config.yaml
num_hidden_layers: 9
hidden_size: 128
num_attention_heads: 2
num_key_value_heads: 2
head_dim: 64
intermediate_size: 512
vocab_size: 8192
hidden_act: "tanh_gelu"
norm: "rmsnorm"
norm_place: "pre"
norm_eps: 1e-05
positions: "rope"
rope_theta: 10000.0
rope_fraction: 1.0
qk_norm: false
attn_scale: 0.125
bias: "none"
tie_word_embeddings: false
parallel_block: false
init: "normal"
init_std_qkv: 0.045
init_std_o: 0.0558
init_std_up: 0.0643
init_std_down: 0.0643
optimizer: "soap_variant"
learning_rate: 0.00828
weight_decay: 0.0
lr_head: 0.00894
max_grad_norm: 1.0
warmup_steps: 200
schedule: "wsd"
decay_fraction: 1.0
decay_shape: "sqrt"
final_lr_fraction: 0.0
batch_tokens: 32768
max_seq_len: 128
doc_mask: true
train_tokens: 91510000
max_steps: 2793
dataset: "wikipedia_en"
Each number is 50 + 15 x the weight over its row's rms, rounded and kept within 0 to 99. Layers, rows and columns count from 0. The size before them is the row's rms in percent of the matrix's.

# layer 2 MLP up, 512x128, rms 0.0643, rows 37-64, columns 0-127
106:21 27 72 34 72 52 38 26 54 60 43 54 29 49 50 62 56 47 53 27 19 45 46 44 60 50 46 42 51 46 22 43 34 36 56 54 66 32 35 59 54 45 69 52 65 28 55 61 52 52 38 09 49 69 59 45 56 49 27 35 66 83 61 41 46 33 36 14 26 80 25 57 26 66 49 54 52 41 60 55 59 53 33 29 61 62 78 40 57 44 47 58 14 74 59 43 43 34 41 63 49 65 35 71 36 60 31 73 59 28 28 40 38 44 48 69 53 52 73 62 42 43 57 65 46 59 36 47
097:54 52 47 43 50 59 62 61 52 70 59 63 34 66 61 29 73 47 28 45 56 39 44 76 38 47 62 32 47 40 55 26 48 58 41 54 65 67 30 05 71 49 45 45 37 52 57 58 49 53 61 53 24 53 67 55 64 57 37 60 43 58 54 09 85 62 48 53 44 81 61 36 65 56 74 27 48 41 47 84 85 31 43 60 87 32 49 53 50 44 77 35 34 39 46 68 23 26 76 47 54 30 43 41 65 46 45 37 66 54 40 40 49 43 43 39 49 37 64 42 52 57 58 56 84 54 42 63
099:46 49 69 23 56 58 26 56 47 43 39 48 63 66 24 33 45 31 58 71 36 34 78 36 57 67 60 53 57 29 49 57 69 39 35 49 64 38 35 72 53 50 20 38 55 42 62 71 64 42 36 53 44 59 50 73 35 56 52 46 47 62 58 38 21 33 41 47 44 75 47 63 66 55 29 59 35 46 25 66 26 47 43 25 31 19 46 54 22 51 61 37 54 56 85 62 83 76 58 43 59 57 38 50 37 37 78 56 55 59 77 42 34 29 48 43 48 78 28 62 62 33 44 56 72 44 33 56
093:72 59 18 71 62 56 45 39 56 69 69 10 60 58 64 41 36 37 53 57 43 55 32 46 32 63 35 45 52 65 56 60 38 45 61 21 50 54 56 30 14 43 33 24 44 54 39 64 74 57 61 36 34 67 59 51 62 26 33 21 43 57 35 57 39 40 34 56 50 30 45 78 57 66 23 60 66 38 47 49 68 48 16 42 39 75 74 51 78 38 46 55 60 26 64 38 44 65 37 27 38 54 54 52 52 43 42 43 27 55 51 32 65 61 21 50 38 56 43 29 54 29 44 70 37 45 42 31
103:52 77 42 51 46 42 40 41 58 77 62 34 80 45 62 35 55 46 44 30 46 46 36 08 47 40 57 32 68 54 33 51 55 59 79 63 78 46 40 49 44 24 55 40 62 59 27 53 42 46 50 47 44 35 67 59 82 55 85 54 55 39 37 41 40 32 54 72 30 29 25 54 79 43 84 58 24 57 52 24 53 33 73 21 70 56 45 64 56 55 70 55 50 59 65 28 47 44 60 33 41 44 30 54 41 57 53 51 30 59 45 50 34 50 42 42 80 60 15 48 43 36 44 65 59 66 36 53
103:41 46 53 47 50 58 67 40 45 66 49 59 59 56 50 46 49 68 61 39 68 37 46 62 90 55 49 92 59 69 21 32 46 47 37 62 54 50 56 56 42 84 56 51 49 77 25 36 32 57 48 45 60 53 66 19 63 59 50 42 66 43 63 59 71 12 72 47 50 42 75 85 56 50 38 42 61 26 35 69 55 39 64 47 52 50 55 77 62 17 38 46 16 56 54 40 42 33 41 54 53 55 36 48 51 50 65 68 32 42 58 39 16 48 46 61 51 30 59 38 70 44 36 54 72 70 21 41
086:69 58 50 71 65 67 73 45 51 70 39 75 55 50 43 50 63 13 59 29 33 47 58 60 72 70 55 43 34 48 78 40 54 32 66 20 81 45 63 22 76 54 46 67 50 49 57 53 47 55 80 52 66 65 54 13 48 49 71 55 81 59 51 59 26 67 46 49 24 39 77 61 35 56 61 50 74 74 66 34 76 37 39 49 41 47 58 46 74 63 62 71 47 61 51 69 42 42 61 50 49 62 43 27 57 33 42 28 71 46 48 38 43 56 55 45 59 71 63 54 43 51 59 38 58 22 43 48
104:55 39 47 35 64 53 46 54 28 85 34 38 40 42 62 57 58 63 72 37 34 48 62 46 55 35 34 23 45 05 48 56 22 58 69 69 05 57 67 25 67 27 44 45 43 25 47 70 58 46 74 51 45 41 58 44 45 33 48 55 64 59 50 54 44 47 44 34 52 52 41 80 29 52 47 36 58 64 55 62 56 55 42 57 59 41 56 63 68 65 14 60 54 84 56 34 27 29 59 69 40 65 55 57 46 71 31 61 31 60 32 39 36 75 70 32 62 54 76 56 38 32 52 61 53 52 54 50
099:65 37 57 65 47 56 66 66 59 63 66 44 56 49 68 45 63 36 54 52 89 70 60 59 34 34 61 67 40 59 69 38 55 62 62 46 55 65 13 94 35 59 48 39 63 50 49 30 62 37 77 37 73 58 55 38 61 54 29 51 84 87 43 39 56 67 37 47 36 41 44 33 58 26 59 44 26 37 54 76 42 35 59 73 39 37 52 60 53 17 58 37 80 68 39 52 53 44 62 59 49 61 41 56 43 38 50 58 36 71 66 54 37 56 74 51 85 45 54 48 52 56 43 61 43 41 25 25
090:69 45 34 50 28 47 88 77 55 75 67 65 46 39 45 49 43 69 41 45 47 21 72 38 56 34 58 39 47 43 51 21 44 39 39 38 43 77 41 31 86 56 68 27 23 55 46 30 47 30 59 34 61 41 90 47 47 67 33 41 46 31 59 52 44 44 71 70 54 40 50 75 38 54 67 61 62 76 66 18 40 49 57 43 64 48 29 38 62 57 37 45 61 43 69 62 46 39 33 60 47 42 56 62 20 32 57 63 54 69 51 53 22 38 49 64 40 47 48 34 34 54 47 46 25 56 51 21
113:33 36 34 61 58 50 79 48 55 47 40 67 32 71 48 58 05 58 51 46 48 67 60 57 71 32 77 51 71 61 44 34 46 55 49 37 69 87 43 43 53 59 55 33 67 65 30 26 67 47 28 66 50 38 56 39 54 60 75 60 51 43 36 50 67 50 65 58 33 49 51 38 74 41 37 64 38 74 41 58 71 74 46 63 56 42 53 54 36 46 50 23 07 75 47 30 46 68 24 40 16 41 50 39 32 36 49 53 48 55 66 65 44 54 17 59 48 56 54 31 68 40 56 57 64 39 38 33
110:62 55 59 48 50 53 51 20 16 55 67 84 61 36 43 47 42 38 42 53 60 73 65 51 44 65 85 56 87 62 34 50 60 35 38 40 64 45 53 67 84 50 66 24 85 70 58 59 35 58 60 31 58 61 54 30 45 42 41 62 37 77 55 40 50 29 53 70 41 41 40 42 69 42 54 49 22 32 32 38 39 44 41 55 43 61 41 59 36 38 58 63 19 57 59 55 55 87 06 56 34 55 81 40 41 44 47 47 37 37 41 69 45 49 62 53 47 57 48 54 54 51 53 39 28 49 56 75
099:53 52 50 50 19 47 22 36 38 77 52 69 47 34 44 52 48 38 43 82 37 32 58 32 43 67 60 29 47 44 18 44 40 50 45 46 50 39 52 41 83 14 44 33 35 52 52 53 47 56 39 30 38 77 59 44 31 47 42 31 53 48 25 39 34 18 37 94 47 70 31 40 64 54 22 72 42 45 71 66 51 38 29 58 49 59 50 78 56 17 32 64 44 77 45 56 24 59 56 56 26 50 51 63 39 67 51 56 45 26 56 46 41 60 36 54 47 39 52 45 56 33 35 44 49 64 64 36
093:45 29 56 35 38 56 35 85 63 49 69 45 32 69 35 33 43 42 46 50 42 36 52 53 43 46 36 48 40 23 64 71 46 76 24 51 74 42 49 64 38 44 44 57 49 58 74 27 73 41 41 73 62 60 25 46 46 49 50 34 44 44 15 82 62 71 63 42 43 31 23 44 54 51 57 43 55 43 56 77 46 61 57 41 38 39 32 67 58 52 42 34 70 34 74 35 62 39 64 33 53 50 39 37 38 20 87 24 57 45 48 38 48 63 39 28 19 40 51 40 44 34 60 45 28 24 53 33
106:31 51 63 54 67 53 48 33 49 74 35 49 60 69 93 34 42 47 37 56 63 56 60 35 56 46 29 34 61 29 67 81 49 26 61 43 59 53 45 58 81 53 17 38 51 49 44 48 61 47 44 84 39 29 59 66 36 68 63 64 32 45 36 35 51 30 27 47 48 38 41 47 69 47 62 47 44 52 80 74 47 53 46 69 38 63 54 57 53 65 37 73 66 53 34 74 74 34 61 45 26 44 73 59 68 44 59 27 40 31 17 47 51 32 33 43 52 73 36 60 39 47 54 32 30 43 71 66
104:53 48 39 69 31 62 66 58 47 47 47 60 65 53 35 58 31 63 67 69 52 63 51 67 45 81 76 45 30 75 32 63 53 50 81 67 68 66 62 44 60 40 25 31 75 38 93 46 44 56 53 38 45 28 65 87 49 53 77 66 62 49 41 69 39 51 61 51 80 63 46 63 57 47 39 54 45 58 65 66 24 69 63 45 48 72 40 42 41 19 33 42 57 65 63 32 39 40 45 62 64 50 39 64 60 60 68 64 52 62 51 75 32 47 45 78 62 39 36 57 56 34 59 67 50 77 70 41
096:25 47 40 34 46 51 65 59 39 74 32 27 37 69 71 56 71 61 43 23 46 38 53 35 73 60 41 57 64 75 56 63 68 48 49 53 61 47 48 35 51 44 40 46 65 78 49 41 53 64 61 37 36 76 37 52 70 41 52 37 55 63 24 59 62 44 37 56 69 52 51 40 32 37 71 55 28 40 41 39 62 52 33 65 43 44 83 17 49 76 48 35 64 75 53 14 50 81 54 73 67 48 75 46 37 50 28 61 35 25 53 43 33 49 31 39 75 40 49 76 40 52 54 66 64 31 27 41
099:11 51 68 55 46 41 44 55 61 52 50 54 64 64 58 67 36 59 51 23 29 63 68 55 43 56 38 57 42 61 51 52 60 60 78 59 82 65 51 51 55 50 63 32 43 56 39 57 52 24 36 83 56 45 55 32 60 32 46 74 52 79 52 53 40 62 76 61 73 46 54 39 56 44 55 52 17 19 40 62 74 58 65 38 51 49 49 14 60 67 75 54 39 77 33 47 45 51 43 36 42 14 32 52 49 49 38 69 70 25 38 59 65 39 31 51 47 41 46 66 71 44 17 30 26 57 60 59
089:55 88 36 57 53 58 66 36 50 58 39 33 58 44 76 40 30 67 56 52 63 63 68 68 48 67 68 26 57 51 62 32 55 04 38 39 21 58 53 42 52 63 50 43 44 56 33 64 47 36 53 63 52 52 73 26 68 47 29 40 43 70 38 54 30 64 52 38 49 20 43 52 56 36 56 49 66 43 64 36 59 68 36 51 57 42 45 70 56 64 22 57 42 57 59 61 52 43 49 67 37 44 23 23 60 41 54 32 58 52 55 18 16 48 41 75 79 44 14 83 43 65 57 37 64 51 51 39
094:59 63 38 72 38 38 41 55 46 24 70 53 60 46 62 47 29 67 51 52 68 78 74 29 35 33 66 23 43 31 59 47 56 37 78 58 39 57 43 21 60 56 50 53 67 37 52 66 68 74 42 68 60 49 48 69 72 17 59 52 49 30 57 36 43 59 51 48 43 62 73 56 36 71 35 42 24 59 52 49 46 45 72 64 52 68 01 53 59 52 65 80 77 59 63 58 33 55 40 13 40 51 22 59 53 29 34 55 40 37 66 46 52 39 43 40 72 32 61 39 52 45 39 61 50 66 44 43
098:52 47 75 31 37 42 71 60 18 46 54 30 73 26 60 25 30 45 44 42 55 31 62 46 37 68 63 66 33 23 58 60 42 77 41 44 55 64 56 66 68 47 21 38 51 59 29 84 62 69 80 34 57 26 53 29 56 24 49 40 61 44 47 25 41 36 52 58 35 43 28 37 37 45 56 57 61 57 43 44 41 60 50 43 67 69 49 75 54 58 44 35 71 44 52 49 61 33 24 28 61 25 29 48 49 42 59 68 61 39 58 57 87 45 35 58 53 59 48 60 43 83 78 64 52 57 45 44
094:37 50 23 47 54 48 91 40 75 31 70 54 55 55 56 56 51 56 68 61 59 28 59 40 34 51 31 47 51 76 72 41 41 73 55 62 54 64 28 64 48 48 53 68 63 50 43 65 66 52 47 63 70 70 55 53 60 39 78 67 19 57 18 66 40 53 54 51 55 29 64 21 39 50 36 56 30 31 53 63 32 61 42 65 58 63 67 60 77 52 49 41 20 63 41 42 64 69 48 57 66 72 52 44 57 44 70 31 75 44 48 00 39 47 65 46 38 52 55 35 69 68 34 58 60 49 59 47
095:50 31 49 52 58 52 71 46 47 38 36 52 62 59 52 57 53 17 68 54 47 52 28 51 35 40 62 75 37 33 14 36 69 65 32 36 32 20 61 46 40 48 53 55 13 55 30 65 66 32 52 49 60 55 74 13 63 72 34 31 55 45 78 58 41 61 62 44 37 50 61 81 62 70 71 34 50 41 63 59 37 30 61 44 53 32 47 71 31 86 24 55 59 47 37 55 36 55 75 29 55 50 45 64 72 43 61 53 60 70 28 40 56 50 36 54 61 34 25 58 46 50 36 64 31 50 41 56
085:44 55 37 80 64 54 61 39 50 72 55 66 63 49 54 43 43 39 76 66 48 42 35 18 80 47 20 55 76 60 37 53 51 22 59 29 36 37 62 61 34 57 48 61 38 54 42 58 42 26 50 59 26 51 73 54 43 20 41 56 77 51 62 54 39 59 53 63 71 71 59 59 41 75 30 35 60 54 55 47 51 51 47 45 57 71 36 30 48 52 77 14 36 77 68 18 43 50 55 81 41 51 32 61 40 27 60 47 59 75 40 40 72 49 52 62 48 65 57 61 20 43 35 45 44 56 76 48
094:59 50 42 29 36 76 44 46 39 73 39 37 52 66 26 27 60 42 64 42 31 57 24 20 62 42 49 66 61 66 49 56 46 51 65 36 42 29 76 40 67 33 40 34 36 55 64 46 73 27 33 40 59 38 40 46 49 62 31 90 63 43 45 79 49 33 91 52 57 58 69 54 48 33 49 48 57 52 43 35 42 70 48 27 34 42 48 66 48 59 61 46 73 34 64 49 43 58 66 56 57 74 52 36 84 38 62 49 56 62 73 70 31 50 37 42 54 63 74 54 67 73 84 70 43 37 50 33
095:61 52 69 57 44 45 46 42 70 52 69 39 30 53 69 76 50 28 56 30 48 52 51 29 55 40 64 47 72 56 44 68 41 59 38 60 52 47 46 48 33 50 70 37 54 45 67 28 24 31 30 56 42 58 52 50 41 55 27 43 43 66 22 47 75 68 14 33 26 45 21 60 57 30 36 43 37 49 59 31 50 14 56 33 54 26 64 39 40 49 58 48 18 47 51 29 36 33 39 64 69 21 31 75 61 54 54 13 34 23 44 73 73 57 52 61 51 61 43 47 31 68 57 36 47 54 34 48
099:42 36 81 62 38 40 52 60 46 40 65 26 38 28 44 47 70 57 49 64 78 72 60 40 66 54 65 43 63 69 36 66 42 38 46 57 49 68 25 32 55 57 56 42 47 42 33 44 49 36 53 61 81 62 69 35 27 57 40 32 76 84 62 46 36 22 64 50 55 49 25 47 45 18 33 29 50 53 95 58 49 20 49 46 62 44 77 43 43 49 57 48 55 33 42 49 19 67 31 54 51 54 70 26 67 51 55 57 45 55 54 67 51 74 29 60 33 66 65 46 68 54 36 47 50 44 42 23
089:50 69 65 23 24 85 51 50 41 50 24 38 27 11 34 26 44 71 61 40 41 68 41 25 40 65 23 44 21 46 24 42 53 08 64 53 65 58 50 51 78 41 49 40 58 71 61 48 44 27 66 54 51 36 62 48 57 24 44 59 49 50 64 45 55 40 56 66 44 58 62 57 47 50 48 48 65 31 43 43 45 66 53 74 34 59 60 39 23 68 56 62 32 28 52 40 59 17 60 27 62 29 42 39 36 56 51 61 79 45 50 38 47 54 56 37 58 22 56 51 60 31 40 28 50 54 53 42
# layer 2 MLP down (transposed), 512x128, rms 0.0644, rows 37-63, columns 0-127
094:72 51 38 15 38 70 46 58 66 51 48 63 28 55 46 43 31 38 53 58 58 40 48 36 35 42 61 56 18 87 40 45 50 32 51 58 51 43 65 72 44 58 60 29 28 30 44 67 58 53 31 51 45 70 13 63 53 76 43 40 23 44 36 57 60 34 46 76 39 57 62 18 50 69 55 61 35 33 36 38 67 32 64 57 39 71 75 48 65 47 50 54 73 49 41 70 52 44 50 67 78 41 53 39 69 45 64 54 31 68 77 47 47 61 55 52 45 51 66 54 71 09 24 60 46 32 40 54
094:54 69 49 53 34 72 42 42 68 43 52 38 67 43 54 64 62 64 65 63 68 72 32 69 21 46 60 47 37 45 74 48 43 66 65 46 49 37 41 72 77 43 79 53 42 41 54 59 66 52 35 48 65 14 49 65 24 47 30 53 17 45 58 47 25 18 38 43 38 45 64 71 48 60 53 50 75 62 67 58 78 38 61 24 65 63 39 50 43 62 37 61 57 63 36 45 58 38 34 37 61 36 20 42 38 78 64 56 58 62 60 50 60 27 29 75 44 60 56 32 41 26 45 36 70 67 31 35
094:55 44 63 43 69 46 61 31 64 46 39 37 24 70 57 52 28 33 57 31 44 47 75 45 52 80 47 33 56 43 60 54 55 55 55 69 89 48 42 63 40 71 27 25 50 55 53 46 33 59 48 42 55 66 30 67 30 53 58 54 40 58 27 39 41 27 61 52 70 56 62 50 52 37 58 35 51 52 48 48 49 11 24 37 69 43 61 57 52 79 45 18 48 62 43 45 42 76 44 73 67 60 32 39 53 54 42 74 63 53 83 80 31 47 52 61 35 58 44 79 57 24 26 58 55 35 17 53
091:45 57 43 56 67 56 67 54 44 62 41 29 39 64 70 39 47 46 56 26 19 75 40 53 45 62 54 28 54 52 66 40 60 39 47 44 57 26 51 30 29 48 28 29 37 53 46 58 55 49 52 64 35 64 22 53 39 12 43 65 67 69 24 60 51 40 92 74 70 78 40 53 69 42 63 67 69 36 51 44 55 63 48 28 61 24 25 44 60 59 62 78 45 36 71 67 47 46 43 31 35 45 68 32 43 46 36 70 23 48 40 54 63 58 37 51 55 64 62 79 59 49 56 78 31 37 58 56
100:73 52 36 66 56 51 58 76 58 40 39 37 74 49 48 52 57 88 58 61 60 34 53 37 16 54 81 35 52 63 86 57 37 55 41 52 81 57 52 45 14 40 54 43 48 55 58 49 42 44 83 42 48 32 74 48 45 48 55 47 58 39 57 74 41 41 71 53 47 26 56 50 48 63 55 73 36 53 68 51 33 73 46 35 46 39 19 81 59 58 33 56 48 32 45 55 54 59 39 46 53 27 63 80 72 30 41 35 39 58 58 68 69 63 41 59 39 66 46 30 55 65 30 31 77 30 35 47
109:98 32 48 56 65 36 29 13 46 52 67 46 31 34 57 60 54 32 41 38 22 75 67 60 49 29 38 54 73 56 23 34 62 39 46 58 31 62 43 47 39 60 60 88 47 67 44 77 83 64 53 39 60 47 51 29 53 40 49 44 87 51 55 62 56 42 47 28 33 51 35 66 49 33 62 51 35 57 74 49 39 51 53 43 27 39 57 44 45 25 49 57 15 46 53 38 55 52 52 86 65 63 56 61 43 50 54 52 46 36 54 47 23 53 63 57 43 45 33 29 26 51 58 62 47 72 56 53
088:50 54 43 51 30 53 49 37 47 56 55 19 43 46 47 42 68 48 74 60 56 55 43 67 63 70 56 55 51 57 33 76 33 61 68 39 77 48 17 48 51 53 29 46 65 43 75 46 67 50 26 64 63 57 45 51 38 36 41 69 63 62 52 35 39 30 76 34 17 77 41 68 44 35 57 52 52 44 48 51 60 73 57 57 32 71 56 40 46 40 52 62 40 59 37 53 63 84 76 64 40 55 44 10 48 40 63 53 48 82 38 35 32 74 59 63 65 46 57 05 51 37 16 57 54 64 47 63
099:47 50 65 44 28 53 60 40 55 75 50 33 41 73 53 43 40 79 84 62 52 44 44 81 62 60 47 38 57 65 56 66 56 78 23 42 55 52 73 40 72 42 42 44 39 41 46 33 61 73 49 65 25 52 65 67 82 64 17 70 50 45 49 57 69 62 52 42 48 34 27 77 58 64 26 62 73 43 93 43 74 66 29 60 58 45 66 48 57 81 47 53 31 47 72 51 35 71 66 63 54 67 54 50 41 47 60 42 60 66 41 56 62 47 21 54 43 42 41 45 43 43 50 82 38 59 50 46
104:51 34 99 52 35 45 67 64 62 28 43 39 68 40 33 11 52 51 49 53 80 30 47 66 60 29 52 46 46 49 65 56 47 37 73 49 44 65 52 46 62 74 51 23 32 46 34 55 57 25 34 50 58 47 49 56 40 69 55 32 59 24 36 54 60 34 46 72 43 32 44 33 60 44 43 48 46 44 23 66 55 56 53 65 88 47 35 70 30 54 44 50 62 31 41 56 54 23 56 55 49 68 66 49 68 32 34 28 68 75 17 41 61 72 20 48 40 49 43 37 57 34 62 61 52 48 67 45
085:42 51 50 66 64 25 61 61 73 20 66 62 70 33 19 58 32 34 82 51 48 55 51 29 60 48 67 52 47 68 48 55 62 75 71 35 64 48 53 45 51 54 50 47 42 22 57 62 49 56 36 40 65 59 25 42 55 46 65 53 52 47 44 15 41 66 04 42 47 45 69 38 88 37 45 51 04 60 56 74 71 48 43 64 36 53 58 48 61 45 59 57 38 29 42 70 41 46 59 26 32 49 47 50 32 52 37 31 60 59 38 20 30 70 49 44 35 44 37 60 54 62 50 22 43 48 45 56
122:40 62 48 45 46 69 25 42 39 32 47 34 07 64 62 55 46 40 57 79 63 47 53 27 39 22 52 35 57 62 36 64 76 44 46 73 42 53 35 51 56 51 24 41 47 41 34 21 31 34 55 45 47 41 24 66 24 25 27 57 34 44 73 60 71 38 36 61 34 34 52 59 73 38 73 36 44 49 26 41 35 47 84 36 41 25 33 50 43 26 27 55 49 65 65 32 56 40 17 26 34 45 39 57 52 53 65 27 58 60 58 32 48 62 66 34 36 44 56 64 52 52 49 50 46 60 41 50
115:53 65 56 59 29 52 43 70 50 31 65 11 57 45 54 42 48 61 55 38 31 61 59 63 45 36 38 17 66 77 37 72 46 19 25 73 30 71 55 55 49 60 62 64 24 63 28 40 56 51 43 52 40 60 57 63 51 54 64 47 34 29 58 51 46 50 62 32 53 56 44 29 41 40 41 40 34 49 70 60 77 37 59 69 34 47 56 49 26 29 55 54 69 42 70 53 44 59 71 17 48 61 49 60 66 18 60 44 46 31 73 63 56 38 54 40 29 81 41 69 43 66 66 37 57 75 15 54
097:29 23 56 27 58 63 75 35 63 67 56 36 42 83 54 51 27 65 45 37 53 57 44 49 48 55 47 28 77 48 37 33 80 35 52 41 29 47 49 54 68 41 51 40 14 33 29 48 66 53 72 37 72 67 58 53 56 39 46 44 55 83 32 52 44 66 70 57 47 70 52 54 25 61 39 34 78 58 56 41 26 32 41 74 49 53 55 63 50 48 67 57 49 39 63 61 39 44 77 48 48 53 80 57 53 44 23 24 34 54 55 42 38 68 44 76 64 31 72 66 60 51 61 19 54 32 32 47
094:76 40 20 47 64 51 31 51 51 42 20 66 58 44 61 66 20 39 51 39 46 44 51 57 56 58 74 59 29 48 68 78 53 75 25 62 66 77 31 38 48 52 80 45 60 64 47 38 60 73 42 33 50 81 59 50 33 53 64 51 64 24 49 48 63 60 67 07 70 34 58 19 80 50 49 52 54 38 42 50 50 47 51 41 39 56 39 32 68 65 37 65 22 75 40 45 49 53 44 38 51 59 46 15 46 39 39 52 36 49 51 61 55 15 73 68 39 44 55 55 45 72 49 40 64 64 45 47
118:58 71 51 42 51 45 67 19 31 49 44 62 33 50 59 52 51 56 54 70 42 72 30 29 35 45 42 33 69 56 38 52 51 16 36 74 57 43 36 61 57 42 37 60 53 63 46 56 50 65 34 64 48 44 55 45 71 20 63 67 72 41 55 62 41 36 36 86 31 39 49 30 47 50 74 81 52 49 32 76 42 44 48 49 32 38 54 40 38 79 99 58 35 20 43 65 80 52 44 51 40 63 43 57 47 37 48 58 21 64 43 51 63 57 56 48 54 42 63 16 39 76 44 33 52 73 61 58
099:41 57 64 36 81 28 44 38 45 26 45 53 65 49 56 78 65 48 08 64 47 60 50 41 41 60 54 44 51 53 52 36 51 20 62 64 68 91 31 47 41 55 55 85 21 44 34 77 48 67 71 58 48 32 60 41 58 48 16 72 46 54 74 62 43 73 49 65 65 64 45 51 51 59 65 72 62 51 31 55 56 38 36 54 37 64 46 55 63 48 46 73 83 42 44 62 56 38 49 47 37 52 46 29 13 56 38 41 65 38 42 56 41 85 37 50 62 31 51 33 41 68 64 64 41 52 42 60
079:41 59 46 62 53 31 36 35 50 60 73 84 46 48 33 55 30 52 50 70 17 18 38 30 54 40 70 62 63 48 03 63 28 38 41 41 53 67 22 72 55 58 48 47 48 46 58 35 29 40 67 73 54 71 44 40 59 51 47 77 47 22 59 66 58 45 62 22 45 39 52 80 39 25 56 48 40 45 44 50 50 71 22 50 80 45 55 77 22 62 46 51 54 50 81 55 56 59 32 55 33 70 52 49 51 46 46 43 28 57 46 48 44 44 50 36 35 33 24 62 42 50 37 52 28 58 45 44
091:55 55 72 59 43 47 62 36 55 80 55 53 72 64 34 79 42 59 45 33 37 21 39 62 34 55 48 62 21 47 56 53 62 35 48 46 35 77 76 32 77 49 36 50 52 65 47 46 58 50 73 64 64 49 21 63 46 43 53 56 41 25 45 56 67 46 63 31 41 47 51 48 14 45 44 58 68 37 15 58 35 65 54 34 70 46 35 43 64 29 33 86 47 20 40 50 37 47 41 56 45 51 39 72 52 41 33 56 34 16 39 72 62 66 25 38 40 46 65 57 44 38 66 54 22 53 27 52
089:44 49 66 32 44 72 51 56 71 51 39 58 73 99 63 63 74 61 39 42 57 45 29 36 61 39 39 77 50 69 65 39 23 58 34 59 49 49 60 43 33 37 43 39 55 62 55 54 71 71 43 38 34 48 56 65 76 70 54 73 52 26 68 52 51 43 61 50 55 64 76 48 48 74 39 57 74 28 58 50 34 59 39 42 75 42 58 22 77 27 70 51 61 51 54 82 63 59 66 32 70 63 54 45 31 36 47 35 48 58 44 51 60 59 78 47 44 68 68 35 51 41 49 68 55 59 33 15
095:57 37 35 68 38 53 45 33 65 78 56 60 57 65 39 50 32 62 56 33 50 58 44 40 49 53 15 33 57 72 48 32 61 28 32 38 66 65 61 48 58 66 50 52 51 51 42 55 40 66 48 27 76 48 52 28 46 53 68 39 39 64 42 73 41 23 40 24 41 43 76 46 21 50 78 52 65 53 50 26 59 48 69 47 40 46 49 56 43 30 54 33 34 46 35 80 33 47 92 72 71 46 22 40 69 47 61 51 57 72 32 50 57 46 61 65 12 40 69 31 30 68 73 61 47 53 54 50
095:79 57 48 62 51 40 45 46 54 42 34 45 41 68 63 73 39 70 70 32 37 52 43 66 42 73 60 59 15 51 29 58 82 80 61 57 39 19 31 75 19 73 70 43 51 64 75 43 29 61 28 60 55 56 49 44 88 41 43 42 45 57 38 63 46 42 48 43 65 91 66 42 55 59 46 55 62 57 64 66 51 66 62 59 57 47 37 51 46 69 53 56 38 42 53 46 66 24 41 41 55 53 46 64 77 37 31 32 74 59 55 61 35 53 63 59 60 36 42 87 47 73 40 39 65 40 43 61
096:45 58 50 51 78 48 48 41 45 66 58 55 49 67 73 46 58 50 29 38 28 44 60 58 31 38 41 49 35 48 42 51 51 53 54 45 37 57 42 79 68 16 67 61 55 44 62 45 36 51 74 63 60 42 72 26 59 54 51 63 71 73 78 71 57 68 47 58 54 57 32 54 62 23 17 60 49 59 37 40 57 54 37 15 60 71 78 42 45 44 79 39 45 63 11 56 43 48 60 46 23 48 28 36 64 21 43 63 76 40 32 54 60 48 66 44 40 58 60 76 67 66 49 50 19 54 42 76
082:34 32 70 51 57 62 50 76 58 67 32 54 45 95 54 50 51 48 78 80 49 54 68 61 66 36 63 40 44 45 39 54 50 74 56 42 26 45 46 51 65 28 43 47 60 59 37 50 51 25 54 65 47 30 57 36 48 38 50 55 31 53 65 13 33 51 47 52 36 43 77 38 33 42 45 63 54 66 83 63 70 36 51 76 41 56 50 51 35 65 38 66 38 64 50 60 51 63 62 52 93 41 71 63 59 48 40 53 43 53 78 80 45 48 27 65 54 69 47 40 28 52 36 92 40 51 35 45
085:29 33 37 57 36 52 59 69 35 52 41 63 32 53 43 35 35 50 63 43 12 63 33 58 83 60 38 25 31 69 39 32 31 37 56 38 39 65 41 52 37 54 64 71 30 62 30 55 71 56 42 45 73 16 49 88 47 37 41 72 77 27 57 66 50 39 63 43 24 57 52 27 56 84 46 40 63 33 48 68 35 32 75 57 60 47 32 46 46 43 65 34 48 60 73 54 45 56 43 39 53 71 61 34 58 40 31 68 63 39 52 62 43 23 62 61 55 55 50 48 62 71 74 51 55 63 53 36
093:28 44 34 59 64 57 53 40 47 49 53 31 47 38 37 54 05 74 42 70 59 36 29 43 66 48 57 60 38 46 64 70 64 56 58 41 80 41 28 67 49 60 31 52 63 71 50 61 42 71 37 72 31 71 64 69 53 32 31 43 58 60 06 40 62 30 58 48 48 40 65 33 58 34 51 50 30 53 44 64 27 38 37 60 15 49 37 66 38 49 48 67 57 42 40 74 52 65 35 33 55 75 27 55 51 50 30 65 38 53 33 52 34 67 62 20 47 40 56 58 67 67 30 56 33 72 56 73
084:84 53 40 30 46 50 44 35 81 33 33 50 57 56 34 73 68 50 33 80 44 37 34 53 35 62 62 47 37 46 38 30 57 63 26 36 52 64 53 48 37 79 39 47 73 53 44 43 37 54 53 43 60 32 67 66 42 41 49 34 85 48 34 55 75 56 85 81 62 67 37 78 18 23 68 63 54 31 58 41 67 44 26 31 48 56 48 74 64 47 32 74 58 27 49 60 39 40 45 46 62 41 51 30 67 32 50 41 62 32 50 51 68 51 64 47 37 51 64 23 54 71 51 52 44 40 38 46
103:51 59 26 53 84 74 66 68 61 41 48 49 20 51 47 64 61 46 81 35 45 34 58 48 56 65 61 66 65 42 66 36 39 75 22 55 35 31 45 59 58 48 35 36 63 58 09 42 39 86 49 34 48 45 39 90 51 35 35 48 71 44 53 35 71 29 32 56 26 34 42 26 47 54 24 36 39 58 48 56 47 51 51 73 15 72 64 48 58 51 42 31 55 37 54 49 42 31 63 33 57 66 47 45 52 51 39 55 39 49 45 49 68 58 42 74 37 81 41 55 65 62 73 68 55 37 43 52